{"n_head": 7, "d_mlp": 1024, "norm_eps": 1e-05, "rope_base": 10000.0, "qk_norm": false, "tie_embeddings": true, "init_std_o": 0.00537, "init_std_down": 0.00355, "lr_head": 0.00766}
Each number is 50 + 10 x the weight over its row's rms, rounded and kept within 0 to 99. Layers, rows and columns count from 0. The size before them is the row's rms in percent of the matrix's.

# o: layer 5 attention output (transposed), 448x448, rms 0.0372, rows 135-165, columns 0-111
# v: layer 5 attention value, 448x448, rms 0.0388, rows 136-166, columns 0-111
o135 105:41 55 44 42 55 48 65 35 49 42 38 32 52 51 43 59 34 55 43 45 61 65 56 41 64 69 36 41 33 56 59 51 39 58 38 48 58 42 33 51 51 58 25 42 41 59 54 35 58 48 60 69 52 47 64 44 32 45 48 67 58 43 41 41 45 58 47 54 41 54 29 62 43 31 41 49 52 49 36 44 54 46 44 43 44 56 45 39 42 49 54 47 54 44 54 46 53 59 58 39 48 39 56 54 30 45 48 61 55 50 45 37
v136 098:25 32 51 49 58 58 51 46 57 47 23 44 53 65 51 60 57 54 53 60 53 52 73 40 55 40 47 46 44 55 59 43 53 43 41 57 53 45 65 47 47 56 43 38 70 50 38 53 31 63 39 36 39 57 54 51 55 42 40 39 56 40 57 57 60 39 34 58 69 73 44 70 42 62 63 61 54 55 49 60 48 41 51 32 56 63 60 44 49 55 37 48 69 56 53 41 61 62 52 53 66 42 61 45 18 57 65 50 59 49 49 63
o136 097:58 55 31 59 52 64 67 33 38 54 58 61 45 50 55 64 48 59 25 56 45 59 49 40 54 36 37 59 47 62 56 48 53 50 57 55 33 48 42 52 51 50 43 43 52 40 44 43 59 54 57 64 49 52 62 46 43 58 43 44 40 46 54 64 61 54 52 45 42 59 51 52 63 47 61 54 52 29 48 60 57 58 51 47 63 51 39 64 49 48 53 48 52 41 37 66 33 42 61 31 70 48 62 58 60 56 55 64 40 56 45 62
v137 099:45 40 52 36 52 39 40 53 70 49 36 39 66 53 48 49 66 37 45 46 47 49 54 73 62 47 58 47 41 50 57 32 68 39 55 53 35 38 29 49 40 43 38 51 58 62 74 25 64 68 47 51 40 50 55 63 51 29 27 38 27 55 59 38 59 56 73 62 47 68 53 56 50 53 59 62 27 56 62 42 46 50 47 40 57 57 56 38 50 46 55 58 55 62 55 39 46 67 56 51 40 46 31 52 50 48 55 43 47 36 37 34
o137 105:66 40 43 55 62 29 50 53 54 40 37 70 34 58 40 51 33 56 39 67 60 40 49 40 46 41 47 46 54 55 41 53 66 44 30 53 64 56 57 62 63 65 63 45 68 55 26 56 57 40 49 47 55 49 56 39 48 44 48 51 45 60 50 55 40 30 55 39 63 68 55 42 48 73 43 49 50 42 65 65 62 42 55 50 39 41 59 43 46 43 51 63 60 72 52 55 50 52 41 30 62 61 68 53 50 40 61 50 50 62 53 55
v138 093:45 53 51 54 44 50 56 44 44 58 35 54 66 71 48 48 43 56 60 62 41 47 63 44 57 48 45 47 45 40 52 41 35 47 38 33 48 49 34 54 34 65 17 58 56 55 52 46 58 41 39 49 41 65 61 39 54 29 55 46 53 40 61 50 68 41 57 52 41 56 63 46 57 53 61 57 47 62 55 51 49 59 50 61 47 69 54 45 61 49 49 78 73 52 43 56 37 56 28 61 41 62 57 46 64 65 58 37 57 49 42 65
o138 101:54 52 44 58 61 49 52 43 53 48 42 60 46 45 49 33 39 54 61 60 50 51 47 47 60 43 57 45 42 52 55 40 50 63 39 49 60 51 57 52 47 49 61 51 48 40 61 63 41 41 54 74 60 51 36 46 44 53 49 25 47 54 32 58 43 35 42 56 65 63 61 43 56 52 51 39 53 40 49 53 34 42 58 54 48 42 40 48 60 61 51 60 44 49 42 66 46 44 53 48 50 44 59 49 43 51 50 58 50 52 45 54
v139 099:51 48 54 59 58 44 47 48 49 58 65 43 69 54 51 59 33 40 38 45 44 60 38 62 63 56 52 73 59 31 46 67 48 52 39 56 44 44 36 67 53 52 71 28 40 47 74 55 52 36 58 47 59 61 38 36 44 62 70 56 45 52 45 67 60 59 57 46 60 65 50 37 53 46 52 52 58 53 40 45 29 59 49 62 40 46 65 63 48 55 46 57 57 54 22 30 43 56 47 50 44 29 48 47 49 63 52 53 58 53 49 44
o139 104:53 44 77 68 49 40 51 50 34 46 51 39 45 53 49 49 48 34 59 40 41 39 48 54 52 53 51 69 35 56 56 32 46 56 57 51 52 27 48 34 54 57 58 49 49 43 48 55 43 52 71 37 48 50 40 50 52 45 48 48 65 59 37 33 46 56 43 47 30 64 58 62 52 61 54 68 39 40 58 42 49 46 45 39 52 43 59 43 70 57 50 47 42 46 58 37 46 55 54 62 43 57 52 51 35 39 22 51 35 39 72 41
v140 090:41 52 49 56 59 60 64 34 54 49 30 53 53 41 43 37 38 51 54 63 54 53 58 38 45 33 44 52 46 76 58 48 64 54 39 40 52 57 62 65 41 61 38 55 78 64 56 56 54 55 34 49 41 48 40 51 45 57 45 38 48 53 47 55 55 47 46 59 49 51 50 55 53 49 48 53 59 62 59 52 62 40 75 52 53 40 46 38 48 49 60 63 54 48 63 48 58 71 60 58 62 54 50 48 35 77 43 42 53 37 38 55
o140 099:56 41 46 70 62 64 60 35 54 42 49 56 48 39 73 46 64 53 32 64 50 66 57 46 49 45 50 46 46 52 69 49 43 49 42 31 54 71 39 63 47 53 33 43 52 39 58 55 32 54 52 51 53 76 53 52 52 61 57 40 39 53 52 53 48 46 57 36 47 49 46 44 55 50 61 25 53 36 50 65 30 30 53 35 44 61 42 53 37 47 44 41 53 52 44 56 42 33 51 45 64 56 62 48 50 74 58 58 51 64 49 50
v141 094:38 46 37 45 51 61 65 53 56 42 47 32 37 44 43 60 57 49 47 50 63 38 54 50 50 81 48 57 41 65 65 49 24 41 54 62 62 53 30 42 67 59 40 65 38 38 54 48 71 55 71 38 47 65 48 58 46 47 52 61 35 29 49 49 55 41 47 38 49 38 43 46 49 51 63 46 41 50 54 55 56 44 46 60 51 37 50 42 53 67 44 34 72 52 51 32 47 67 81 51 58 57 45 45 65 53 21 64 43 71 39 59
o141 099:40 55 49 42 51 35 47 42 48 84 57 50 35 44 49 59 68 63 48 45 42 59 45 27 29 63 73 56 59 56 36 58 61 60 56 57 69 32 54 44 32 37 56 45 52 53 41 51 45 41 50 60 47 39 47 66 55 44 59 71 57 50 55 46 38 48 50 40 30 53 48 54 50 52 33 42 50 67 58 65 51 49 44 63 44 58 65 39 42 46 43 62 64 38 54 53 69 46 52 34 68 30 52 49 42 38 67 38 58 49 49 44
v142 102:51 54 45 44 44 37 49 60 59 43 55 42 49 56 59 46 46 49 51 58 46 66 53 62 51 29 42 32 31 49 48 53 41 60 48 57 43 45 54 66 43 46 56 38 50 34 53 51 58 66 42 42 51 49 64 52 61 63 33 52 66 58 60 48 66 52 56 58 65 59 35 53 50 43 45 32 44 53 43 39 39 56 27 45 46 54 44 60 68 47 46 50 28 25 23 49 50 60 34 44 43 33 60 46 51 32 51 73 65 72 37 49
o142 102:36 48 46 59 48 47 30 37 51 54 43 40 47 56 46 28 58 49 59 44 55 50 40 24 54 60 34 61 54 52 50 40 56 53 51 68 47 44 57 50 62 46 63 47 53 34 56 66 50 45 56 40 48 38 58 46 56 51 46 39 42 49 45 67 43 38 41 53 45 59 56 50 56 53 57 66 49 49 44 41 63 46 56 49 52 31 42 40 52 40 62 46 36 49 49 43 44 36 57 51 47 45 56 50 32 58 41 51 32 28 65 30
v143 090:46 60 53 46 43 44 59 52 46 52 53 64 54 45 50 43 42 56 51 55 35 42 66 47 46 42 60 31 58 44 57 35 44 46 58 44 46 56 33 42 50 67 52 68 37 44 38 60 35 49 51 65 43 46 56 61 59 56 26 58 48 59 57 34 30 73 59 31 26 40 51 61 56 44 41 64 53 60 56 38 59 58 54 49 57 56 28 57 47 55 38 63 41 26 65 54 52 54 48 46 44 54 30 53 64 61 74 58 40 39 42 51
o143 095:49 46 44 30 51 37 40 62 54 49 42 48 48 66 57 39 34 45 47 43 46 40 23 48 46 50 56 54 64 47 39 62 64 51 30 43 65 45 55 43 35 53 60 38 68 48 59 58 48 61 36 58 53 49 34 47 60 51 42 29 51 49 20 48 38 49 59 57 60 45 52 43 36 56 43 24 66 61 48 49 49 60 49 45 38 39 40 45 49 57 58 54 52 60 57 40 70 47 51 39 46 62 42 50 64 45 47 59 51 55 39 56
v144 094:53 39 55 56 57 63 49 59 68 38 40 36 43 54 54 55 55 49 43 41 48 72 72 51 53 37 49 65 52 56 61 59 59 46 62 24 41 37 54 43 39 34 53 52 58 71 52 46 37 48 37 47 43 51 32 45 52 47 55 37 51 60 50 45 57 47 42 57 51 63 58 51 48 54 67 43 59 67 56 56 56 42 59 65 47 58 46 36 53 46 49 72 39 39 49 51 40 35 48 63 39 66 50 35 67 69 54 59 37 44 32 64
o144 103:49 62 27 55 38 52 45 50 43 42 55 66 56 56 34 35 38 45 61 49 47 53 31 38 61 44 35 55 58 49 41 48 47 39 36 34 44 42 67 58 59 57 38 69 69 37 45 48 47 36 54 68 48 44 51 59 60 53 64 47 45 56 32 54 54 43 44 42 62 37 53 55 40 59 70 63 29 46 44 53 26 57 67 44 42 54 53 56 53 35 36 32 36 41 37 59 39 48 41 36 60 37 44 37 60 46 55 42 56 54 49 30
v145 098:47 60 51 48 40 43 52 44 40 46 66 43 56 51 53 62 70 40 61 51 53 46 50 63 69 59 45 54 45 34 54 52 48 53 46 40 74 32 42 42 71 49 60 38 37 47 38 44 54 38 60 65 58 67 58 50 44 52 39 57 61 64 44 45 52 58 39 47 50 58 35 42 53 46 53 33 68 49 44 47 55 49 45 42 43 24 67 61 44 55 56 53 48 50 41 61 53 54 55 40 46 27 49 56 50 62 47 47 41 61 48 61
o145 106:38 42 70 55 45 49 54 57 51 50 40 41 52 39 47 57 61 46 42 45 50 37 39 50 37 48 58 55 42 61 60 55 53 43 63 42 35 40 46 45 53 51 72 70 62 37 59 60 69 40 40 38 39 54 55 54 81 49 46 41 63 44 53 53 61 47 53 39 42 36 39 51 55 59 59 71 50 45 54 46 55 44 51 42 51 39 34 44 66 35 50 42 53 40 42 52 60 56 36 58 44 47 44 46 36 38 37 50 54 57 51 52
v146 097:53 44 46 39 45 46 38 47 53 40 39 52 55 51 62 48 33 48 41 32 60 58 44 44 44 49 43 24 67 42 45 43 58 56 55 45 35 54 78 32 49 50 57 44 50 38 31 23 81 52 50 49 56 37 57 48 56 46 53 29 57 66 51 45 43 50 49 66 59 53 47 53 41 55 33 31 57 68 65 62 45 42 63 44 52 41 51 45 56 39 54 41 44 53 40 42 41 42 47 31 48 38 37 51 38 38 40 49 58 60 55 51
o146 101:34 50 30 52 59 65 48 44 48 36 64 32 46 58 56 42 53 51 70 53 58 51 35 50 47 47 41 48 49 34 40 56 69 37 41 64 66 56 45 65 61 55 33 52 57 46 44 49 37 46 42 51 59 41 54 40 41 59 56 63 61 53 55 37 63 52 66 68 63 56 58 41 29 49 54 45 43 51 46 41 50 25 53 64 54 52 69 56 37 46 58 41 48 63 50 67 57 55 37 52 57 42 64 39 48 64 57 66 57 32 52 48
v147 093:19 66 58 59 35 40 33 42 43 48 36 45 51 43 46 62 57 58 52 63 42 52 45 59 54 58 58 50 55 30 56 53 63 53 49 32 54 49 42 52 41 55 29 65 37 43 50 58 49 54 51 34 40 58 56 55 51 53 28 38 38 77 49 56 53 46 46 52 55 33 68 45 42 36 28 80 43 30 44 40 46 60 33 43 52 65 37 57 55 45 51 55 44 43 35 47 43 62 27 45 39 30 62 54 56 66 59 54 54 44 55 47
o147 101:41 59 47 53 60 51 52 46 49 49 45 64 61 40 59 59 52 50 33 54 60 27 49 33 56 45 43 37 61 44 46 47 42 48 58 57 34 53 38 47 46 55 59 26 36 52 52 47 46 46 41 60 70 50 46 52 39 50 31 46 34 44 43 47 50 43 36 57 44 61 67 53 63 49 36 31 51 42 42 50 58 52 54 39 37 33 29 49 64 38 42 55 61 77 61 38 51 55 71 43 62 54 59 46 54 52 26 42 52 28 50 62
v148 099:50 45 58 37 57 42 41 61 50 49 31 44 48 32 47 28 51 49 54 48 49 60 48 51 49 40 50 37 30 45 52 44 60 61 41 49 30 42 30 61 45 52 26 46 53 45 36 52 46 55 47 43 50 44 50 46 46 58 29 41 56 71 50 46 52 40 51 60 67 44 59 55 55 53 55 45 44 64 57 49 53 60 64 43 47 47 51 31 63 33 43 44 42 25 36 48 54 56 34 47 60 55 47 49 47 50 51 40 56 55 62 45
o148 105:38 57 49 52 50 64 40 32 58 34 53 47 55 35 60 50 60 54 59 62 58 45 54 49 51 46 37 66 58 42 43 39 67 44 49 57 53 60 47 44 64 58 55 47 51 38 66 63 33 50 41 50 62 63 40 36 50 50 47 28 41 50 56 54 53 23 31 46 48 54 64 41 38 46 44 50 68 47 38 37 45 44 42 21 50 37 56 55 55 23 57 41 58 68 36 50 39 40 62 61 54 70 72 47 44 48 49 51 38 35 64 62
v149 101:48 50 54 43 36 48 54 56 43 47 66 39 47 48 53 55 41 40 70 47 24 49 53 63 47 58 52 48 53 66 50 48 50 59 55 27 41 50 47 42 64 40 42 64 50 40 61 55 55 36 50 45 63 45 49 37 46 43 45 53 58 49 51 25 51 34 55 39 60 54 39 44 59 43 46 40 51 54 55 54 42 48 41 29 56 49 47 51 40 51 58 43 58 34 30 52 47 42 48 52 61 58 38 55 48 44 58 48 67 52 41 52
o149 096:36 58 59 61 36 38 62 47 60 56 53 40 56 51 50 49 45 30 45 54 53 68 50 43 54 48 54 44 41 50 53 37 31 53 41 40 57 43 46 48 49 56 54 48 65 46 46 65 57 37 59 46 56 58 65 56 41 52 58 64 51 37 38 48 34 36 41 54 61 58 48 54 53 48 41 38 41 53 49 62 52 33 54 36 47 43 38 50 46 41 60 29 51 59 44 49 61 65 63 75 53 33 51 55 49 54 45 50 72 63 41 34
v150 089:61 68 51 60 45 33 39 35 65 40 52 40 69 56 61 43 37 43 63 62 70 46 54 56 47 50 48 50 73 63 46 36 60 47 40 40 52 48 47 59 58 43 56 44 48 48 56 37 66 58 42 56 45 47 59 41 69 57 42 56 56 60 52 46 50 52 48 52 57 74 41 60 49 41 45 56 70 68 51 56 39 48 27 52 57 38 43 39 48 44 49 48 46 48 53 42 43 46 50 62 48 46 61 55 64 55 63 62 69 48 61 49
o150 093:49 49 66 42 47 54 53 53 57 61 55 44 34 60 42 47 55 49 55 42 57 54 48 39 57 36 56 44 22 52 54 52 52 44 36 38 62 45 54 47 59 60 54 39 50 45 45 55 40 57 39 60 76 57 68 30 45 45 45 67 60 43 33 56 41 39 56 58 45 39 56 44 48 29 38 37 45 44 46 47 61 46 59 39 57 55 56 47 54 51 59 56 61 58 50 54 65 67 35 40 55 42 56 44 39 53 42 67 45 50 45 32
v151 093:58 51 43 54 45 53 63 68 60 47 53 48 53 43 57 33 48 49 55 52 50 39 46 44 34 60 51 46 49 56 49 49 57 54 40 22 63 57 64 39 51 45 24 76 54 52 75 57 66 53 58 37 43 54 51 49 50 52 32 40 47 56 41 29 59 35 55 42 54 52 51 40 53 44 31 52 41 68 47 58 24 41 60 34 51 36 73 40 49 43 61 48 44 43 48 31 53 45 52 38 54 46 42 52 59 43 43 58 60 68 45 54
o151 095:40 69 54 33 40 56 43 42 41 50 62 32 50 52 47 44 71 57 46 56 56 51 55 52 44 49 42 22 50 54 52 59 53 55 57 44 57 55 53 40 52 43 48 53 64 51 46 50 48 42 36 59 51 53 46 46 59 41 75 42 51 33 54 51 46 41 41 44 43 59 71 53 53 57 42 41 53 59 47 59 66 35 44 35 37 34 45 43 44 50 55 31 57 79 42 36 56 46 47 54 56 73 39 35 52 53 44 50 55 50 49 41
v152 099:60 52 45 23 56 60 52 65 34 58 67 55 55 52 67 37 73 47 45 57 54 36 22 48 66 41 41 44 64 48 58 60 70 53 38 56 35 64 38 71 56 40 66 33 47 67 44 48 72 41 50 51 68 45 47 60 57 51 58 49 52 70 30 70 40 59 56 43 47 48 52 52 38 49 42 47 36 38 55 56 51 53 56 45 43 35 67 63 42 50 51 45 53 63 51 50 51 62 43 29 53 60 41 63 49 49 47 42 50 39 73 41
o152 108:33 44 61 65 45 38 45 42 70 29 58 57 56 45 40 67 56 46 42 55 38 42 67 69 36 48 51 68 35 44 53 53 53 54 50 41 57 45 37 61 41 50 60 48 51 61 47 72 36 55 60 46 29 63 53 36 53 46 47 34 54 61 63 45 76 38 74 41 46 51 57 34 45 56 36 61 61 43 52 50 40 48 42 49 55 58 46 29 59 36 73 55 50 39 52 36 40 47 47 60 43 53 51 41 45 40 49 31 50 61 58 54
v153 095:46 57 43 39 47 49 52 60 52 62 45 61 45 59 59 32 34 53 40 53 37 52 55 44 42 45 62 52 37 55 61 60 42 55 64 45 41 53 66 43 28 51 34 53 59 51 54 51 44 49 25 54 56 51 53 53 58 44 51 41 55 40 69 45 58 55 64 44 50 52 49 45 45 55 45 57 54 53 56 41 41 47 58 48 56 62 31 38 48 47 55 52 46 33 57 37 49 40 43 44 55 47 48 48 54 25 48 49 57 42 50 45
o153 099:60 58 30 51 57 72 35 37 45 44 48 53 62 62 51 46 43 56 46 64 42 53 27 57 50 50 48 47 71 33 52 29 41 62 55 52 43 55 60 60 52 43 45 54 64 61 44 49 49 59 61 38 43 58 45 26 23 63 64 37 33 49 39 56 53 45 39 62 59 54 70 27 59 43 56 25 48 71 48 42 36 58 49 48 42 47 67 51 39 38 38 33 37 59 62 52 34 32 60 47 42 53 51 57 56 58 49 41 44 33 45 40
v154 092:36 46 69 44 73 33 43 49 42 54 38 49 63 62 43 68 51 32 55 43 45 63 48 61 38 60 45 39 63 52 66 43 44 51 32 41 52 52 49 58 49 41 43 44 46 58 50 47 61 57 65 40 50 57 49 38 48 45 48 54 48 66 68 40 54 59 70 62 57 27 53 72 41 51 53 54 51 46 47 50 66 40 59 45 57 41 65 25 34 58 48 38 70 52 48 49 37 53 46 47 49 47 56 56 40 44 57 66 61 41 49 44
o154 101:53 69 45 62 46 53 66 50 59 64 58 48 51 45 66 59 44 41 40 54 65 53 52 54 52 30 44 44 49 50 57 52 50 49 48 49 41 34 22 30 49 66 56 30 79 55 44 66 56 52 51 40 67 68 57 59 54 57 59 50 48 39 33 47 21 50 50 49 52 52 52 32 56 49 48 47 50 50 60 61 54 50 45 37 43 63 53 43 60 41 39 53 55 60 44 45 41 75 50 40 63 43 67 46 58 53 61 48 54 54 52 32
v155 087:40 41 54 40 58 50 49 41 51 35 38 88 61 64 58 50 58 61 40 54 53 52 44 51 36 45 46 53 71 31 45 55 57 50 47 54 39 55 62 58 46 38 69 55 53 60 31 61 49 58 45 52 56 43 56 65 39 64 57 49 61 63 40 47 45 68 57 51 48 47 45 53 39 38 58 72 58 23 46 37 57 45 68 38 47 29 56 44 51 38 42 47 18 72 45 39 57 53 49 51 31 38 57 48 55 50 48 34 60 49 55 43
o155 091:47 49 45 51 52 69 29 56 59 55 48 43 55 52 43 58 56 59 35 45 63 46 53 67 50 78 43 49 43 49 56 54 52 51 53 58 47 69 56 48 60 53 58 47 36 33 46 42 50 60 50 35 43 57 40 32 46 64 48 52 33 52 46 51 55 59 48 43 50 42 51 34 46 37 66 47 47 53 54 38 39 55 51 52 44 56 53 53 54 42 55 45 42 58 69 44 51 49 43 48 57 58 50 44 54 38 35 62 33 44 48 44
v156 095:52 36 56 40 55 39 50 67 57 52 54 70 30 48 56 74 57 49 42 36 50 72 54 57 56 31 42 53 43 71 57 62 62 48 59 58 38 39 45 42 56 55 65 59 63 57 62 48 46 48 37 47 57 62 57 51 58 45 50 46 41 42 47 50 47 47 61 53 46 58 53 73 56 40 93 48 65 57 57 46 69 40 46 37 52 64 62 60 44 62 43 56 49 62 38 40 42 42 39 53 45 52 48 46 51 42 55 37 49 58 44 50
o156 099:51 42 32 45 45 49 52 35 30 51 38 52 42 49 39 55 26 51 52 52 53 59 48 39 71 46 46 69 37 51 51 47 49 36 45 35 63 47 43 52 53 49 42 49 52 70 62 59 63 57 52 58 24 39 55 52 36 50 35 62 59 52 53 62 52 49 48 48 44 48 48 38 39 53 54 64 33 34 43 44 27 53 53 45 52 54 33 47 58 52 66 39 49 41 45 60 37 63 39 34 45 31 45 55 49 49 67 48 53 61 47 48
v157 093:42 43 41 57 45 34 52 49 46 65 44 51 56 71 59 54 44 52 60 58 59 50 36 54 51 40 43 67 67 48 55 45 38 48 49 43 52 57 55 52 43 55 73 43 54 43 38 57 27 39 37 46 45 67 54 59 66 41 57 59 32 57 40 59 40 71 55 57 55 63 59 65 45 46 65 44 60 28 51 52 45 66 64 37 49 49 46 69 52 61 44 59 46 58 46 33 61 57 33 27 41 31 63 41 45 71 62 46 45 36 71 48
o157 099:60 48 51 38 55 52 51 51 39 41 43 53 46 53 53 72 52 56 39 48 49 50 46 53 51 46 59 53 39 44 52 36 44 51 69 54 40 33 52 41 53 47 62 49 48 41 52 48 49 68 53 46 43 50 38 34 45 65 41 46 58 51 33 56 71 62 43 43 50 48 62 37 63 48 52 60 44 40 46 46 51 63 49 55 50 46 60 65 52 57 37 47 49 44 67 52 45 50 60 33 45 74 59 48 52 52 30 57 26 44 45 45
v158 097:57 43 60 37 44 56 45 59 30 41 62 30 54 49 39 58 43 36 53 22 53 71 42 57 56 37 55 45 50 56 56 49 52 51 46 60 55 60 57 43 46 41 53 29 46 28 51 54 37 61 19 57 63 35 58 40 41 59 43 63 39 29 51 66 50 43 49 55 33 34 50 38 49 55 37 49 41 57 57 66 62 45 66 75 58 64 48 80 41 58 61 52 68 58 51 57 55 49 60 32 71 44 69 55 44 70 37 56 41 57 53 51
o158 101:41 30 54 52 48 39 63 55 56 33 59 37 58 46 63 44 44 43 52 49 32 37 44 51 58 52 48 47 50 38 41 37 40 31 60 52 53 45 53 60 57 48 37 47 49 62 57 44 48 52 60 57 46 42 52 67 55 37 36 50 44 70 46 42 54 64 52 45 44 53 50 61 47 58 46 55 52 42 60 34 75 44 33 62 72 51 41 63 45 40 42 31 53 41 37 62 54 55 41 57 49 54 46 64 55 52 60 53 49 31 56 50
v159 096:25 34 67 59 60 56 55 63 50 70 16 46 72 55 47 51 51 58 36 40 59 66 48 50 45 44 52 57 46 43 66 52 61 44 37 51 59 42 66 59 41 46 49 37 55 56 39 62 46 39 37 57 36 55 45 61 72 53 43 48 56 58 61 59 43 50 48 46 59 61 59 54 49 35 64 71 49 58 40 46 57 55 43 30 34 39 51 44 39 52 37 49 62 77 34 56 55 59 36 40 57 42 60 44 32 60 47 51 46 40 54 54
o159 099:47 72 31 70 59 55 51 36 46 28 60 48 46 32 60 75 60 57 50 72 43 33 59 40 44 49 35 56 50 47 50 32 40 53 57 37 39 37 43 52 51 60 36 46 32 44 59 27 49 50 54 53 60 60 44 50 38 51 62 52 39 42 66 43 60 41 37 48 73 50 50 31 68 54 58 54 31 41 47 57 40 46 48 32 41 62 36 76 63 38 47 53 43 59 60 61 50 39 49 31 69 43 56 45 55 71 40 59 54 54 62 61
v160 097:54 37 53 46 51 39 42 40 61 31 38 59 45 50 52 65 58 53 35 47 65 56 67 53 56 48 46 59 43 58 58 52 34 41 53 65 55 39 40 45 52 52 38 60 57 57 29 32 56 57 68 60 48 56 34 54 51 38 55 45 48 47 72 55 71 60 54 69 53 55 63 54 43 55 74 47 54 33 47 62 60 38 56 53 64 48 50 48 47 55 53 57 41 53 52 66 64 52 43 47 38 60 41 40 65 65 53 45 46 41 40 53
o160 100:44 35 24 39 42 55 48 61 56 49 50 59 38 56 35 36 42 48 49 59 65 41 47 52 44 25 54 54 54 51 29 58 57 39 54 62 43 49 65 59 55 43 60 59 54 63 59 57 41 42 32 51 60 50 39 50 54 42 41 58 54 56 46 47 48 43 30 38 55 31 51 50 41 63 57 65 45 38 69 43 47 60 37 50 40 51 48 41 60 50 35 55 44 58 38 52 44 39 46 29 48 32 59 43 54 33 56 43 63 30 50 51
v161 096:45 36 65 29 44 47 53 63 62 38 52 71 63 58 47 48 60 50 49 58 55 42 60 40 59 44 49 48 52 58 66 41 47 42 56 65 58 57 41 58 53 46 62 50 41 60 22 28 58 48 54 35 82 53 48 73 58 59 60 64 47 58 42 50 24 63 53 61 55 52 64 69 43 53 62 52 40 40 50 45 45 50 43 51 43 54 36 48 34 50 49 70 41 79 45 43 53 26 44 44 29 56 46 42 51 52 50 42 55 45 55 45
o161 100:54 49 33 31 52 43 40 56 47 49 57 57 49 65 29 61 37 48 52 42 56 45 57 68 57 47 52 45 48 57 43 59 58 44 33 39 68 39 54 56 48 52 58 50 64 52 60 64 38 45 33 63 45 43 54 52 44 35 41 61 52 38 48 56 51 51 40 45 43 28 40 52 55 54 43 48 51 51 59 40 53 73 60 74 32 47 43 40 54 45 41 61 60 40 46 60 54 54 47 41 41 34 47 54 50 22 44 47 59 50 50 49
v162 091:49 63 38 45 40 56 52 30 50 52 41 57 64 62 65 33 54 52 56 79 55 31 56 34 56 45 53 50 62 45 38 56 65 54 55 31 44 52 46 51 38 59 38 52 45 59 52 54 42 32 40 61 25 61 51 41 45 27 33 44 72 42 50 57 66 50 50 37 36 43 46 67 52 61 52 42 50 39 47 52 57 63 59 40 54 51 29 47 37 37 62 59 43 35 59 55 49 65 42 64 49 48 32 45 52 55 55 42 65 32 50 53
o162 092:64 54 51 56 47 43 54 50 58 41 48 64 49 56 41 51 50 52 36 66 51 52 42 58 28 35 48 50 37 63 59 44 35 57 59 67 54 46 80 43 51 41 55 54 59 60 51 44 53 49 53 49 67 60 44 45 56 66 56 19 46 49 60 50 43 50 60 50 80 44 69 38 53 41 47 32 48 60 51 46 34 48 58 57 43 56 63 29 59 61 44 53 36 58 60 27 42 43 53 48 41 57 61 37 54 60 30 43 49 55 46 37
v163 098:54 49 49 48 53 51 56 56 45 51 59 46 24 60 43 45 48 37 64 41 55 59 67 47 47 51 49 48 42 31 27 61 47 54 56 50 57 49 65 42 51 53 60 63 47 43 61 44 55 44 30 56 62 48 50 42 56 46 51 35 60 38 36 44 52 56 42 30 50 48 44 55 53 57 39 32 49 54 50 54 49 54 47 56 57 65 39 58 31 61 57 43 56 46 57 43 55 50 50 58 58 47 45 45 54 53 51 56 66 53 35 56
o163 092:62 61 67 48 49 42 48 51 47 42 48 61 55 57 66 42 48 55 50 50 39 68 50 47 44 55 57 43 52 60 59 49 42 52 44 52 56 53 57 47 60 47 38 45 68 58 50 33 44 55 60 43 47 36 54 49 35 52 61 48 50 54 50 51 42 58 53 62 66 53 54 38 42 21 52 40 47 52 49 52 57 30 46 46 43 47 54 40 38 31 36 35 54 35 60 28 45 42 57 52 52 69 39 56 49 57 60 63 46 66 34 33
v164 091:40 51 54 69 54 54 50 51 56 48 49 41 33 45 48 41 44 52 71 49 59 38 28 54 60 56 58 54 65 39 60 22 26 50 43 63 56 52 35 40 69 51 38 65 42 41 45 44 41 54 73 57 54 50 47 43 45 50 44 64 56 43 58 54 47 57 53 45 46 42 41 50 63 63 53 46 75 49 35 54 66 56 60 41 49 45 46 50 55 47 44 56 40 45 49 71 47 40 48 44 36 54 37 57 26 57 38 25 44 52 59 34
o164 094:60 53 66 31 47 46 55 68 55 47 52 35 64 41 36 47 39 43 62 57 58 59 58 49 40 48 51 57 39 59 38 54 56 51 40 49 45 44 52 27 40 66 37 55 57 42 52 33 40 41 30 54 51 42 46 59 62 43 52 45 80 54 47 43 46 50 39 41 55 51 26 51 56 47 75 32 30 57 43 29 56 61 45 57 45 57 47 70 58 42 46 56 50 55 53 28 50 32 64 53 53 36 47 41 63 35 53 50 44 52 41 50
v165 093:52 47 56 34 55 36 40 60 50 34 67 37 70 58 54 37 32 45 45 35 45 49 32 59 33 42 56 62 66 55 45 53 47 54 54 34 53 50 52 41 53 58 41 55 47 58 47 35 58 64 61 57 56 65 46 42 76 44 78 68 59 67 60 57 33 42 56 46 56 54 51 75 52 42 41 50 55 59 57 65 59 52 58 57 49 37 59 42 28 64 56 32 62 54 42 27 58 40 58 42 63 30 47 60 73 63 36 39 51 51 64 47
o165 099:58 67 47 51 51 57 49 48 48 53 55 36 50 55 40 55 30 55 51 42 57 49 54 55 57 48 49 38 45 50 59 38 63 44 40 42 58 26 31 46 45 37 42 46 58 57 56 64 47 40 53 35 60 46 53 57 43 42 41 69 80 61 45 30 49 50 49 62 44 51 49 38 50 49 39 62 32 48 46 45 63 40 35 37 58 58 71 55 52 54 66 35 59 50 48 55 52 63 40 55 40 46 50 44 41 50 66 50 53 45 44 31
v166 099:33 60 54 37 59 40 59 49 37 61 51 63 47 65 56 46 67 56 40 55 33 31 46 49 48 52 55 42 65 40 42 49 23 55 29 44 63 49 44 49 40 58 49 56 42 46 44 69 28 35 50 31 55 48 59 57 66 43 54 55 43 65 44 50 42 59 62 59 57 37 65 47 50 41 30 51 46 41 43 41 51 41 44 41 40 50 41 57 58 54 45 50 60 55 49 38 51 59 40 45 41 51 56 46 42 47 59 56 53 50 57 50